{"num_key_value_heads": 5, "intermediate_size": 1728, "norm_place": "pre", "rope_fraction": 1.0, "qk_norm": false, "tie_word_embeddings": true, "init_std_o": 0.0, "init_std_down": 0.0, "learning_rate": 0.00055, "beta1": 0.95, "max_grad_norm": 0.5, "warmup_steps": 251}
Each number is 500 + 40 x the weight over the matrix's rms, rounded and kept within 0 to 999. Layers, rows and columns count from 0. Numbers have three digits each.

# down: layer 4 MLP down (transposed), 1728x640, rms 0.0275, rows 426-480, columns 560-639
# gate: layer 4 MLP gate, 1728x640, rms 0.0314, rows 427-480, columns 560-639
# up: layer 4 MLP up, 1728x640, rms 0.0322, rows 427-480, columns 560-639
down426:484541569557474451512468496513442541466464480512487485425495491493479497512524511551467559506547501538542495496515526506469466554557501570530530545494483500506463496458508530493431517476521524426516470537522525468466446555481466559496471528
gate427:496549541428489597568507469503585467538470438507398517461503399604459474477530517450533461542545572519415489506535525495501470497463517526530494525499508448520513538479517507532501558510532503499485521539452496492527496530554527523503376559
up427:473514501502542495433521518418495489458492440548451531504476477448518518587531480482502420516473415471487477495463479542526540536488466520499511548446437500498512505513485517460530428570518462501520460532554551434428446494487394456502546531
down427:459487539447540519473465470450531500487453537518502500488528515577475451443495536531442503436477514507401518472538550499558489459486501451528454519475516482458593503489506483547488528532479529521479513424500471438576524532464526503468499532
gate428:500511415558465515448469511508532389502471529511540558541568472416503551437503605548501466473539533504525481519434440506519498514551458473578506463456502461561441537487508468597508398495490552496559495533518475551535520443506523485496480423
up428:515428545484500508493519512558487566467523486519508553469465517517423514574522532440485515529508421527547422577565545447495484526523493544530503559438430446503537539567539496554454553422510515509510557494524518536476486496487552500574497462
down428:524531512444509485445558559505515521440457472471518542509473497524467497524510539472495503504431464453539612497445474485479537495520413469536545521458490440521478506423504573512504533431534487560511518558480477488467518436449525559465515463
gate429:548507567483491578480479523510453607492464522510444481430510478477576522504516463486565572529473476454458612516532539510515496522533460562451543526452491470554550484510488485512523510445509497542481458446500556444420539456483488500498449441
up429:460480528524442516443568461514440473560467493536476525501529516555490463461451471492510388527507477534469553505559468497407462511537529535475581378492491513424551508517484471522498513563497559483479467500486494532507431543509496471526512516
down429:522460575516490520489525488467513532564508474520546492469447478509559479490558494494465524475516547463481452450415552534541550524521519510508512594449443404542510538479473431508491453465511483559505529556493547517455513520496536531529478455
gate430:495502486533549489438480558521495541456501553524507476556479465553531536504480466508512523481515446547524461481395532534551554531604534478499491470491474508543506539468448539472502463504509451411497550479492508482496552506458494481486575487
up430:426452568459455431450450439521486457546506460472505527485471460474519449472494457566549571537526443492489488532506537589517454511532552494475570501504537472516510485458545464505496498448516472478547550508481491518506493517480490527499522504
down430:530467461520481523547508484401485481485487540516479547531510490505507529441553583514451488477452428492574498654486495483514428548478481414460455499470411557519543527553543540517504467528493441477479579522540482544527449454541538468492559510
gate431:385485408533511479486469541501503542544493531488470482482536522458508525486489555565478482454543498445502477458515542434474532486480510561513435514497550541557482441461499539562484462486475513504456501552477529426504412515511457481531483478
up431:462446488526445449476468481548474497540540470512476556518451552446465495450505471528644584491526565452532560523481570551514509440563492507535516517528518460554544465589490489500472495491503479518533507446560417484458549488518487476580492516
down431:484546529442452486512472485515582523532402494484554521504462501519479448504521434466478486520459534489559555528440467486518548523509548473568444452463425554506490475504466573507434531530498457439481544479495506500559591504479478460506438501
gate432:510443584510484530591450544517414454555561484463488518494493484479526510508493514511486483541514496536520454523523508561429500497429494511528521489488516508532479439483510439431502457564543538490495545540452446480534529498560513440536516477
up432:518535568474519546576480482507577552463534529513483545495464568566492595488420512608501481528436465497500478457406535501537502460477481468459551437519586561560503526492494531518535457575503457431492446470544519537538480481534556528520472603
down432:543502566488529545421501508469499479447564434501494486478537491527471475498503552443561477479481478457553451507509532470477478465543488514461494524522555546453525478519516591549454528488557532499489426478479528557411499487491510543478418476
gate433:431574575487525469526454538466500462407464468447474570521502438536471546531543489492519540449503466566465500499568539505466514476423496481458543463476540543404529444509442514457509494448534556420545481545470450513503448472514552500549502550
up433:519527455556533502554483496482564475545506498488502460495504456486504505547466524462546512521521514445441551494514486509467538488502540443514569513537564551504489490517460536517520543411508479504483500453512479467498549605488455486482510448
down433:466506519422480506499429487475489468508540429491501502434513457454475476520450450453501538451561468550497521574547508520429500536524511451507437446464490505498487498570505460473554461499520530520550484530442554501541474437503537518504474534
gate434:546516536518501457507483515505498518485478498522468582454538443538476510545564588427501477491503546589498451466595419447489484502484573506460578503512483492532491518562453557521478426492532462526462483547416547480480529428481530424502461445
up434:536516460433451509572498484510584459543486540502543559454503464426543540574515443516544485520486570526467524537471464532519537493435517520516461494512448484471514510469496593481448549497573469484538546455521493490536521510543412503555469580
down434:405494510497506499475418553597465536553462538472468537545558524510513517520549528499569452462476440471517437451542512465497518496448469477456502443423497579489504487521509548501496474552510507574502520503540503457527465548579518568471527543
gate435:527570445524542511467545445509568563487487559509484521418546460533558474469541520517515499427495465578455438591479471518469547494473560530543503462522477519531477475467465467492527493500527566438444482467477482517532537420529460471509483564
up435:511406485480538461480478439493493522454473492554511489485518529508536417484525535484440543454480451429449490450471527480469505541460599511498554491528524493518485485458519441554470564548580583500441474504529479539495534484474440554569485544
down435:472523496506409554558505533475492455531558471474575469546513530488455470466495445464479476522483523503523472438493483475521471454485426446489515533442510472440477474504514532543520492555496494614524504454508512488508571473508513570501502496
gate436:520513563537530507503511450560530474499458537473471477455505457555509471526473471482487480492496479492473572576492498493443457536490498548488474527501424502505443492439555558499507522529513482545507448513534482463452462475514531477484516517
up436:511493507489507471498501466536465505571442537479470513519542453451531552425567489486527530531468467469446454546558458477487503583493514476503462477558520489518515432554469485573498449506462493536530476468499511488470523504435495464502470504
down436:477507527528462463494484528435466458525546522514498509494476517448473446531516540481470481509421517521505518432503529512520465489496464557450503478431496506472506549480559460514537539520508616472497553531485529560487498550596520561487496546
gate437:479508529489559530579566533502465488442488491510551487556508458506516528518526406550508479545561565466446468485470456515485497524519489501488586439481533474516495456613467477444439528452485501451480432541483498515465501500507417531527453510
up437:505518498505478456490570540494531540540522580512468403535539496493501504466570514517486551468497463587534447487436480503547466443453513491538453509550565437442517498449544539505461560511514577414551481435482481508475485550488491519512520546
down437:534482466501421578467448503495546503467452536558566534481497526527518505431527460475494499524482494460483445483582540501463504607512513465485508519527479463543450465508503485521542488567561518529467520523537536514519509451474515487561511453
gate438:513432548529499471412492551496543505508562543478482529427492474575445481547483462496477501517594548466538457556474510543478415512454536476474584454486534541504468446461480494495423415486467498463503616499496518549488449503497545480444538506
up438:537554482550480478491519496509488543459506532511514575475459545446574528469498471532505545470443493527507490577565448441471444521448515502553432560491496499474459505511474468489552523546490527533526456522510514454526426554487435439551478545
down438:493506496499529498436544547548546509477543511484491462479517420509487476525535476499486509531577502522517444517476508563531485500484506488454519493535564539466542478489506464449470457506479498486541519419485480521490499476555573498443552436
gate439:484592552545509440550539553486564515453518489429550496537506552513499467471487465554504500487504468577525493490521397568498536553588532433498466426485470549549504502474522534444553519533519432445553503441546536526534457403544437452499515483
up439:482510511465535464448525491484533430438435556453456547459510520483429495507498500497483527430499537504549522437509471485432408521536539512442486448512519484524504504510473556526533490514516567496483504574516504512417499476540544514526552549
down439:475536541505478520507467512605508497488493525574510560476443554480468587497499474513452509515484443504466457523487501443436537420411478477533545628473508479488465516436446533489452475527502457576483547508506535562512519500493460503537443547
gate440:534593530489444470441507497514429527529454488476454536467530519476544501554450442492515577593487546494546567508437383557497441515478551463531523521422468467499510453543477485479486465518505501463544524534477541536542530485500537465502465566
up440:496540481500449525452489416605488472503528573507453490477468503494497525501474465523518464500478542502479519497532484529498511482477557456535498460459464558458504520547505424512486503482461476481485536543546509485535500489535443492610509483
down440:483436555427520482561416516464557515423493505461475435470519485541542490490577536555487467477477436464445466482506489483521535485497455499515491494488468551502533460459548526478516504559477464523544535476484516536491469538481498500516514511
gate441:491530461557529514473479503438563483531520509540479447433525535462438492540536534421477456557495455524487488473546511498520481596493483504471491493497480428465439592528484537506551542539504474505499456536500494463538480537480415541467474541
up441:515466487494439517514522485511481495506551482518537491510520488510464485486509497562408512483517488444469537492491497524570486441459513528526526479536436491563422520415411498526525508452513491524529543448580441448513482452438477489529506547
down441:500469507532499467454487572563472515467452520532446434508534540460526498496554484460523461498593439502465533489443537536502529576493414490488545489435446403492577508573552483525564455506481423494473573532418480505513466525475444480514522462
gate442:532524521508483487514513480472533551512486452468477477529511518440476516478504474469556532485523516404515449464520541444543543509558487609449533421436514451484467514542454483513474535450470536514495492490486532496473515530517534540483422444
up442:486525445561495538520467469471501463498538508560462494472476525604538517557557567525493488513510509477482508531506488457553444504522539469547535481572537494495503541496576499484506487504543483498490543493453502504567460491521523464523493550
down442:478414510520396514488491519477521479523507500475420557540549513435495456540511494499534592518556406528548541452477572473546450504461475514497384491431520443510477515493463461494510504524542523532564530517506543557487454579487569472523503472
gate443:524497485506479497549506493421484417597515493479517495540490437512468512472558451473508447522581522498465503490485491541550519499520409477535554527554486492474573487511523527531470492523496516506483535558481437531501499484473520537476477409
up443:466529520520491551427496606408448513517516520477478459469406527462449507516490438591468439509527515479546500511504481477502542505493480501550514437477491498496527497487497529509443516496470525494541550444527440585484510491497479545436487464
down443:483443532497467535476491468532437509483501487538387501507426516537623485543461474580540453516471464483473557516540493438530520517482519496479481479497461520526526479503522481515579508496464451527515501537489538463461539492440503521437485535
gate444:501444529555567489475491489536480566497505508446554485528551528436507579465528509459503467482465510470450530459512431547480535578510481508450480457515515462493514478527578495494503517498463451471574443457477454473551504470454496501465579501
up444:536443453528522508557435473524542496528454564497440513614469501569509518532507524555536510554484518489540516494500492496539483434524472428489474511481476492477597475447533508478543555513463475390438518497562505503480514548515501501438473534
down444:521458509495527497413493469468434467521477529457565452571526479514557521501519601530546517456509403411468449511509452489603513536504550477498413523480529461451505574548489529510471509520494517519506491491490407511432508549490519556485567540
gate445:559530430549556572503509486520453578558552487504593454558527557548417520513541548552471463463466474511432507490483558472479597528482466460499501431527523545437495569450565451427460471484552518504498505526536527545513456535519481558526544519
up445:490444489434492492499456507452503504572493516454583463531461391472500499557487536499518572513500516506510504578511475504535446562540476599491520475436508480438469455466572451463502509453589513574417527479505495553513538553496495494470456503
down445:546487453448486451473454513432444500485517407505486512636527541503466513474555542471587555439499390437515493529505489544506511554554492510512506530430534526549451482482505462514516415509506441459570521492478425487478511484448467456477460464
gate446:504505552565502522510474587519461517405523547527457479558501455543532527423427479532548456483577500427547553541485558557476515496544544501470467521521494534466551473539493538475516477513493522522434517532513532517486515474525553452451458511
up446:461465538520581470445551525371470478449507541507511503452502455548485545551516472563490499508469517483432402609613510554506517454428573532531436490568507530445494529475488515474494521467517507562529515413530540593486511539520468425514482444
down446:446501470451432541500463476499509539453514530470453491565466488480477509436464456503498492503505503533478491489505447448437521482424531534454483463466555458505472514484548479502539455536491469500528505474462551508534445487534478519538543458
gate447:489489505442415572468484446556496439497497443492539445555417412550479494503504522543482461615558536445445417544441520537458420539543526521543500504559515510492533529512540527487539536514462461526469566508508452536546532468578482449475440478
up447:560475447558515440484499487499482519519474482433477483468507453473496495509521475434609505498474462537509543525445512466449525449531518517478549488427447471522527544592483510513457516510517557525538458499409495490475442467513500508516508479
down447:544470531531538512440428461493487460520542522484522500547466474519489468429456493531432507590462544515542506520510518495513435516537496470505479455477584528514507466446514484504503535457447514497545443462524520508519531527545526522514505523
gate448:547571518496476545458535422450497474484442422477481524567413539495529552467476503475538538476532549580502480508563486434529477480551469516557572571607536467534477562436521469539506469439481474443547479457505481458480448494486485483541553472
up448:541541538560490554465464499550556439494535522608392505439432514489506478552526529460500464470587481551518543592489476523475479470461444523559411513558549480453553533506562494496477516475439438501493443532431429458482582477543496487455524549
down448:529528494485525467552478520532526510574511535479510535482434471448507401447512501555457545504475493531529426482521450508494518489497438454491552390441489531425507475510523610499494520501477535470500560510520485541528530524508419422466498507
gate449:440585485512532487470540538507488516515506546506502557550506500475475541549498473522484563528530460548511510491542498463494549478492543504549436575451504512495430510519570437498500487520503466538441521505477462548530505464523517451484492505
up449:357482504564517514437501489550521477530500520518488530542575503397466475547440436528463566543529505546483540465484451434450511460545474505548516548423434463478526458500535516569494498527483455515526567516541501513436493487514428433464516538
down449:515494531521584476519525508480489537476440482493500427531467482522548502521461457486531437531461519415472582474488483525502518492554460543484538439452488474464521437518543519553473512497525463495524530485485399449502512545537505564526551480
gate450:500499556624512536553487489524449491442533482556506538540554520521526544539551415526432520495517483569447490493535484458509481528454488489552531490539564450544465565498497500498481478552526435541505518456507554533476513511508483465533484532
up450:496515491499500545574548460528545530442509484495467410496447424463495486489447492462477517510551518532516500422485567554462543480434508608574533455489523554429476554496484481483487548474552512514518477522426480541459523499434509594494481460
down450:478503535508430507441485494617447503437508473532519468558475527504519468495462455565490486472521499453534479513473485476506499421531547544505571465525549522516502466455435536526538533418546495480598517420535556520488487540485548542500493381
gate451:465519514576506452516544457543467557552485541512613454458485478489502486468532513437500524551528539491503412505588437506498491534520467520465559534448508470524533561492508446501566530503516542553505427467499506506549476502511544463493520565
up451:452485459468483444497397518490545526560477504436517468467600490567440481435560572516516511524469439401478445445431485482538466520500521535480512535506582472560467520499421526461478464553464566524428521460485501485469515481465528494507540484
down451:485494572518467480486453550511446553594453504500473513488476523513534462528524514436569478566531479512543466531508505495506550542462509488491460526473483535529481487468485537505508460469463513541488563576491541568491497508520560550461417479
gate452:485532484497491507498486548509466515458494548537497567483489508471487553553487515422453459529536451501508534484513464517561487516581496454570508580460563500536532517502498537466474540535478541546490471521473547485573550488499538460528446529
up452:420538492437494526480529548522540471462481414522461456467486454508482534495526403533495606470492412528491459506503509524467509512489506489503511455464488497535566473463555491530429501531563513576585529571528529514442531478489524499463523508
down452:425440501493490518530493509507508450473462472558456580527480450548488501529530487544489562495533525461495462496545477461442448511473470439473504560492515488582499465456493462463524503537500475473461431574421529508511500469524450454475443494
gate453:446537486424485485488520528516536486421511567542548577513471485487467516540490482511501443480529539526546442512516501455518479472470574541589552477499408544471517494498473526505560545508515527431408454508576475501607547494514524479498450477
up453:544504525484548439436393495549538557460457605468475546532528522527547490537475520529562474574516509470573500467573550519544460451517526499506482423458496529537476517500456546484523527448477455509597425463536556515430470461439506574443504472
down453:488498514551543466469487545430504504509474548474419486494424518494453477472496497427428464510497420491512539530524490491478519510471460485474471456564465472530523476463529436500517516506532486579518556514499555428437559533521570555549499469
gate454:549552467537485481477449459516544518550540448494440461507459463457543587510573507554547528522508448508565505482560592543456457559489481456484534455503498450446558483505466494583525482491502463425505466520534442454503503505512585461505578536
up454:465462493466607593506595509449483464464540524458583467519470548468492525500459550508500447516523470514466531501388474474515479414526537518436502503490476498558450512476542531499570532523485489466537439461553523537477530490403465559542466470
down454:481583465462460472443438461569548516535545529506473511477497466492509485519557466458467525477508497481541496460519507520402512551480562519588515459548450486533494467534540537492415533471462521457480510492540464479468502532533551515507554551
gate455:502460477502511562462483460519489526478459534462525535562482536488503485462521523490551476465517474457456527490477523456482504526473490479522465467479503481569438464505477511504496488505519471497483493529494437449494450474495478487463552532
up455:519508473519514497535504459450449432572592474519447523479389472482503489505480456496531528527502481467483562465535544541481469503475481448444491500535560433492462547437490472465514507462547526571505466532479480534415520517496539535510482497
down455:502457521425484498552461531450477536530440499558500496521465451508459499528429515571488463460530504550488471525546435507532465553495501588434451429473476478506523461456522489487537542460466508494508508470525440467555464508506461446523495484
gate456:427455491551464513516493504499521532486464525459438514527420453491491494482540470509575576456526467531545482509509576533455546496488564517555545478498531424548546502475521544424466570556422459462500407502427494565530501515468511525501448496
up456:571427461457528524450510489520443524401500460455509553449457442511551535520510483551531532551462574497495473540586523466533425475448512496519476525510422432456482470509475512531534481520522515470554557533526537528434491473508491481554478486
down456:455538544547533483512462511467547513514494513490464510537512524487491504462513498512482507513466468474504503461551461493531457442498474560489455502556571442441475544546494413494514485461508489477531505436456494448458452498558543490497520476
gate457:481491482465505537429504549562453498496496532458477445453521567427465584483488490541471484514474437503524569525495523503498523539468533485493482475455476500550485447532544447472462465496457546510443536532551552464554465549463457492549485483
up457:558459546449463461535574544456493601530537513507525468511521450607492526550475416466539449472523510474445473502478532480531437534505485468532499462555503555558496484444482519544498541491543448522461478492482526526548503508476511568518507419
down457:479473433506572487442604521447550527511475429521500488524556493502482500512497545474502528487519500553473470420511403515507452473487480485479542461560496542432543507438495452564462486498539409490502587494491517577427465488567473466555549535
gate458:518496510465539536455543511475470571536525492477517483489481531441464538466535537508490485471517491548540547448505461573509480538531478480494430552414535481573468482499502496451483503535455473447479462452533492465511516506469516583496477526
up458:499528513465519446543510494439506514489520484525521495565495538523410516538449454490568485443523598552525402470510460517498483461500488462495484564526511581508477533409460526500513447495452478470540456559533540480564491476444470530553468499
down458:491563575495511562523424483594500460510540500490542449534463443496479438535512514437477556499560493436488493502551479434556449520530477450485543456506502522509416525478524478544445458432495492515490520484463556561431510454505508509390512511
gate459:455551471521518521491504526515496537475480537525513518505509428466488561468590496468514507514503461496504442559532483474434443551402531500506559472520436560527402429463480539541547510439477464520496522465446483452500487466486561468522501473
up459:469568503522504525485426494494510561491567502501494527548482545528553543494514533434502499512469537583519420515535506479526483488479458505498496525536477453447439519454478436550411596479468524508526473503429466487512585499459557545495512440
down459:483482528515465510508542521436498494450479551483573478472544423527560522482492432444544459572425558506504538465542469531510420516520505520447471450562488510484480513507474501498481426461516486498406477548572569503442464476508492492537518539
gate460:566557529451479464513502491526531516588522540508461502568458570421543445501515517592527442534556547514524499511475491498444486454466457509502466488536512435506525524495504483461481579508451509436461485404531439490503541526522460538458528529
up460:469507555457547498548492506452509474498450509521497506459487527494503546447483495547473478501493438458509465484564469528541481563511483534397548400497514470495528494488571461472590518569461540539476444499540569511437462459453554609511522498
down460:533486556483548430459530519530543544597556500491536457597523506524473425484470497538478482526481451538535493478478482489468471488492481521469514493484498443506485548481531539464475487463477481513516544501470446501566507466502497529422547506
gate461:504507514476497562551572500529601503522499497444519472513573521511474524554525557535493524487566412542440531538518487455535446536465551492505527539464473423540512510478484507526551592454462505416517500516499483439477474522550483504512495483
up461:537554542532545417521497544547554448542401408502454509533460549459517471548501433462481524502478439553531521518553468477495501476552486450389440570476485473491426484468375467492463513416527501496480496542547493463464516521493528497523508544
down461:492419463485504531557495503495518413523521500490468533531425523513496471465535506502462440532506557471517515476472425482498538516532491475533553534508549455481501461491515477553477582488477557487507537476556542534401503499459469507455470516
gate462:515484404513504452499444517478558500555528525468441466497467546479480574489535477482486526507481445526528463474463512538466519541555549440476450518453583453505508563511518508506474548545450518484430501329516525452449530491557530558473471465
up462:539457504474494536523619586433487459463525615519551546481520472482547499549421569462518509510472441453402543467489507450524529450525516504454568507531394472490485458543550486490498507599519509504461469519410540497498477532540518586532470426
down462:468535497525443450576475501489436555547475514461568517545479481523462487451466543555481521518561475469525494477496452444444533435486470458474441493492467496513483468442452453471497478463568511450436543495499519425546553504457474493497582554
gate463:463510534476481454496524464422460571498547526473473551508527549470466541555477507493444559544507520533477465493551550508510472565543499516544481484526514457523509487429533429524540402464504463476517571533494482519444531456485539492512446479
up463:508557422542490446555478534561461459461483517472494489486421565514514497432488450473483499499501484484476518444485467460577434517525375454525460508423532520466494473418460599538524505520540411499434498545515450454566507521454476519453498534
down463:458527494523499443495481503469496453445508454467519457531592501566472578489462516582492484540471530488496465477448429532576516561456456518447537492456460483473531444487521547518450512580453459530520567429501485562490491497426478534569547460
gate464:438528444455529552475516486453466513497525501585552475433544523538538469530534490498473428530476452507492556451468443491525487446579414495544581510535489418461592514530542504527505552530470505564518512527528545489475493505534598534515522514
up464:524473458519520464555522513492517484575502545492528555514584464441541487453519518426494541485482559500503494469409496483513492411466535481420571487481417494537508587506496408479551515499547514504490589532557470488547462502478477543439488451
down464:528539520492496479445526496464528477419473556397485486551451456466504449521451487555513478444516509549574508474502413539516508528491552397540414471499506465520512456587539460568500450505531488541493549513485553578478461527544517475578445560
gate465:432546529488494463488460493526524536464514466526476517607541478489510521497481503467493479490485453549518480442560517426492461483527415506540556453501415608435534464499446520511481571540509483465461506501538596524460492474507522488470538527
up465:516507526450486523522616533436509465491433516506466556515500407433505553458461571539519501515478566464448422517530509442482518517468488458515494540513536494528453459487541507430516517486463489526541430548502464472529538520432450495433477423
down465:488471483567531480549512513520451534462491512533517436503510549517566438501500465519487481497506497516467483538528449459470420517411486519493491511458514514466503550406551502443502517438526538508460509487547524512548484510482516491479500500
gate466:526484509508554538518507566465507470558464564459497512459474499411472533581473486529431482476568508502522441566449453618459498472487541468484543530536506451441514521550493532455539474500536471517407553480501498508423425531572495434532434478
up466:542535530420466470542573472491583518472426465518462504495533499523471515465516480504532506459442551503480517480464509588536502478524441533589561522402494486507473493504428472488445474492477552591558473479570570535507472501445477456497432510
down466:436458522521454552465445476511496485430511432467521484438514525496532451466427500580525476442502540475413470490549489460460584487535445496462458501547512485541537560540466478478566470439499534490490488535440558526493528543464481516456521536
gate467:506496495465534610523466535464518505501414499582460443557491551479495529509567454565535467506522452491542528544460487547486530502520491429565536480534473453525521537572508453447405521471540511538582508441510511445471528496491518475486497510
up467:459642544430516404541486460490503477458430474547442467475457492455600516505504475553550522500535497475570520473451470512450475532570453477501507523622487454459510473494535477469492402558484470503539519413502563520520445482453543546480552496
down467:506517511483481502528485515473448507531517526548511504467454499491485457453452488553427471439465397464519492512467504505545445555537493538444467497472443480472563495514490434466435438526461462511559473556524562489488458537546532471533513480
gate468:463497529478522528451564535386490519486546498532505522472499522559481478545468480494432535518531474508483553457456502573422553470543544523553473534478456487469544545539518554523441482541553508546506594556496504512570469471472585422506517461
up468:528512465559470490510483436600531455373431561469452508473511521490480503464463569494511520452454517441497510442548532450573533480493539466548541467496515440570410476464533467473511494549534467521455533598497549514467548582484507540487503520
down468:457479560526472487524504575537468532529527519569529522533514514528471434460534463563465470417539523450505436479454588413484524532526486542515430435447476468550454439450499560422464507435505514504494540551493539492522530511517462460517477508
gate469:515602481502526473483544576506542483491516519547420520585474484497560509508515543463545477471504508398503478448484569489488577464438521453447503584484466437523584472455477545512568566496502456472484505523461476492547476510567470537517544522
up469:477539516513428531451530506539518477490540507484522576482518462506407423467541562479568514524543517468563459492520533533507554499525489508538436465488540554542477522531479572458478474479537557446519446464605472532470467490541626482432446485
down469:539455453460526513474556517449554474411492450474561482478517443519486503568460505470474442464479439500524593573523519497600414418490543502451564471580492475495470542493448541448542447558560440544496492435499477457516523398563519433480438482
gate470:501511480446617509410497455511507506492504551511559492506451443572464470544563539465569439494558521454384504554530515516490462521571507516552496509479506497479578512533517450525428477473475533478487496501564497530489554514532477548498554544
up470:496513461470496535508512517520509526496603494424410518451539515537491482503526524535465469440547478509487465423529480520573549481562607553526452503541490508549438505472442517532550450414567540499485553487505533438472521472461484478451507397
down470:584519522444463464454479475493573538596532479495466566416464510547497511472421512533537547436462456521448564470489423555469497456652517562470497460503437469507495540486512524497509489453445527506557578494472493526528522477534538452464541557
gate471:535495481504482477569519559588501464539449450444449458473522541474493541546540504488465493432523474464445538515490470550590526575512526499474372428527531526513439392462494503461518517516509449508459516507510506547472525557539516517500444479
up471:499605544508443433482467525520532467533543470514515447579489470533502409469479487465465512557551553537512494475439491485545525495498489507493550458547559405460446553520525480454433498523546523449538456429488507480546487552551514535519486506
down471:493500443461480459462548491455458447475505496464493547467457467508521501567544520509450482528437521452542505534456480590599449503495512476479562542372448509485512520530485574460466491454569501550481488524505509532495572464462469453514482431
gate472:518482505559485418541546538481552521486556468578481478525385473540533515490538469472481500569536489524431509437540492563455495506552518521505522523515517447539524490509529597563497505459568484466479578529489504504452462509539458415535554481
up472:517462463526496456570477529562432552464486467503498496508464492587452464574425481489489480520488529449516491525543510485565480491426507549442481478480582508545510570525577465558508511491455491488499518535523475470469512548567472516560518486
down472:461447496515510524489556507499479452496476453466403531536505490452494603499444475486491484506529444501495442433542532521507485446481478472488523536566492510524528554575399525503519494454493486476522511431569479489550479532502480468499516559
gate473:484487506548545593400485474510548484538519424470498524517449483548521515502475475516491489480469505540507492528476578600491487468494543555491447458509526489469491517513471495489482457469560564553526548488486489427474493553488535499547465509
up473:524568578483531542548516485525460493499471488466379539440480495411469539524545483487471486526497532547497490436502474529514523523537416476496449406555504451445504487480501489604484458452426413460536528438423529555545494510517565567548502554
down473:531403432451539437519512535537543452442506555547462495441463464520458485498488518502456416545445518454494523525513480520470496510503593511541488547530582542556533484539515487498504496491512498532545483486540522503552521483544485552510490455
gate474:518469534432450487488515510500462452519489478527449436548507510511548518469494518525474497499561516496472518565550430494494591476561473569496410508497450535558546525470504500512498463536535456423408522478501525486531423466551512474450480458
up474:494522473469473492561452484474555458477560523484522510513466506518464527529517471526478539503518516434514537533539508502482559466564551568550545456381530532495517538626509500421448534460510415434477517489441517541486489497538488518484597522
down474:469510528419466484483488517520486530428503482578559459484476462492482451549490499529597464532489470589494473562482522512495549501512471486492578482453447504423512591447554432468492474590451493583435508536489527499553485559532486446504468516
gate475:517474506533453561553493438494502473509513498507429494535435502486481548500481497472571508475565564572531442545502530456464533570474503536552481559529457427583511462525526464505551529513509441521530501494445455485487535471550517556531456408
up475:505488501450479532497468486419498545514448470546538530464557578449538432512542502464566473516476447478446560527529498530508485537533528554468506497513469486553485492522469563435458462510470448500473542501532497498554528464526424554491509537
down475:466490421470473541543500409466507507505523541490478465529525457499485528518500554488562519477487455493521472536508536492529529468378593494500487506464481474548520490441496528520498451510497513462548515481505493455531461465529544480530548439
gate476:497515529514536563522471524462539440447530491497454486609502477559508590520530540470515493526569555501550567468446502571487449478506369489520474481532508514504460528477422541571502487450530483531522459539507516470489539500529531520499483428
up476:500525457496494495560499562547550448523453470512390489507537499585509474470517537495525450543503502465547510481406547537533496476497565504513473475500514527431486388470455532477472447531490479527441556566496434512474510516528475442544508468
down476:474513516464454480492513524486560534510431564478399520505497504447551474509521455557476585491477446487517505520410470453466514500496528495492514566485517468597391496498478501507536526489555503513444414404466444494481498514491450528483522479
gate477:489475457467543540442497488464503450489570511497454540429528552467483458563519491489452463463445511546496563492445535460446498494527489496491502493519480506382534489504534470455512465474421478450563518535457519471521544541524452493469524560
up477:476535517553542508519455521515476449468477519520573506444565505452479515489450470394451455433480464441505469508442487504511543473480486505493482509546485456475412460464543468416480561484497533527465499481455523538462443494511525485462525543
down477:535513466513501500569479551525551523507454508528532436464420501560541428542542533500485451521476493541546447511547500486549461456446497541513502425509499523566472513497512435490473562467518487483453463526507432523550447463452501585507480543
gate478:462560523514585504476573475528486440589497445498433515490590484465522579441508431509494506520522533508463517433514455477484519540485456488537523508472443498459583479537482552580542542521540502562565482473517507528449511510513549460580526498
up478:442464514526473402523565448550548512555493482479437558475521511520521528528471490493533501498443524477559461488462509524468484480533562535557486494489491517545514522535447545433500476497493474534563554460527490469524458499539490533472547485
down478:471489524438560539448539483458503553421517516466550535506547518475569381401391544520498450510541445483501501479488442480485478513542450476517476503466534521550523540538483458476470448549483494514506456417461514472536550484512517525501551453
gate479:547485540531536506495461525478503499451456515545547499560563495555500521515464488441485448501503474528478530557516524432461471469484445487469530454509460564507562527505511552509517557557496538488597521497463482489494441450478471508509487489
up479:487533467507514519528494478498490399499463458587550485485523612492500577469493477466489536484469581506493533495469463454496484460590448445551514524467520531527533492487566548493540426518432520485484486524528485502548524524489484499536454525
down479:437466464543528529462420519567521564492454462536528521575534536502542473522518467454550482465488466478510436453496429561460489594418499552478514507466558495548522484474473545494545459533460510548523510373421490510470449526489526515473480516
gate480:572607517535475485500486467497536557498566518498572582537420490473494518556500493487532553557514512473475521498562505533499504445496503543524461524521515492575497572493450463561503545503485521498483564493447498523474571394499469542484542542
up480:458449488529485567502532549479488529469481441482555438407481508524455422401505465472544495526490487496508497540438545466469523537495553516489517458525532536485520476493458431490551497471481514537517495481505476428556542540494519542481502498
down480:532535499520573463419507480484487532552464545566442465535550494503388533525472465487492534526488486589514421533525443473504519484521486466425491582512514558490487527525507502449533504511479500491481535475526440445473546416524483530536475603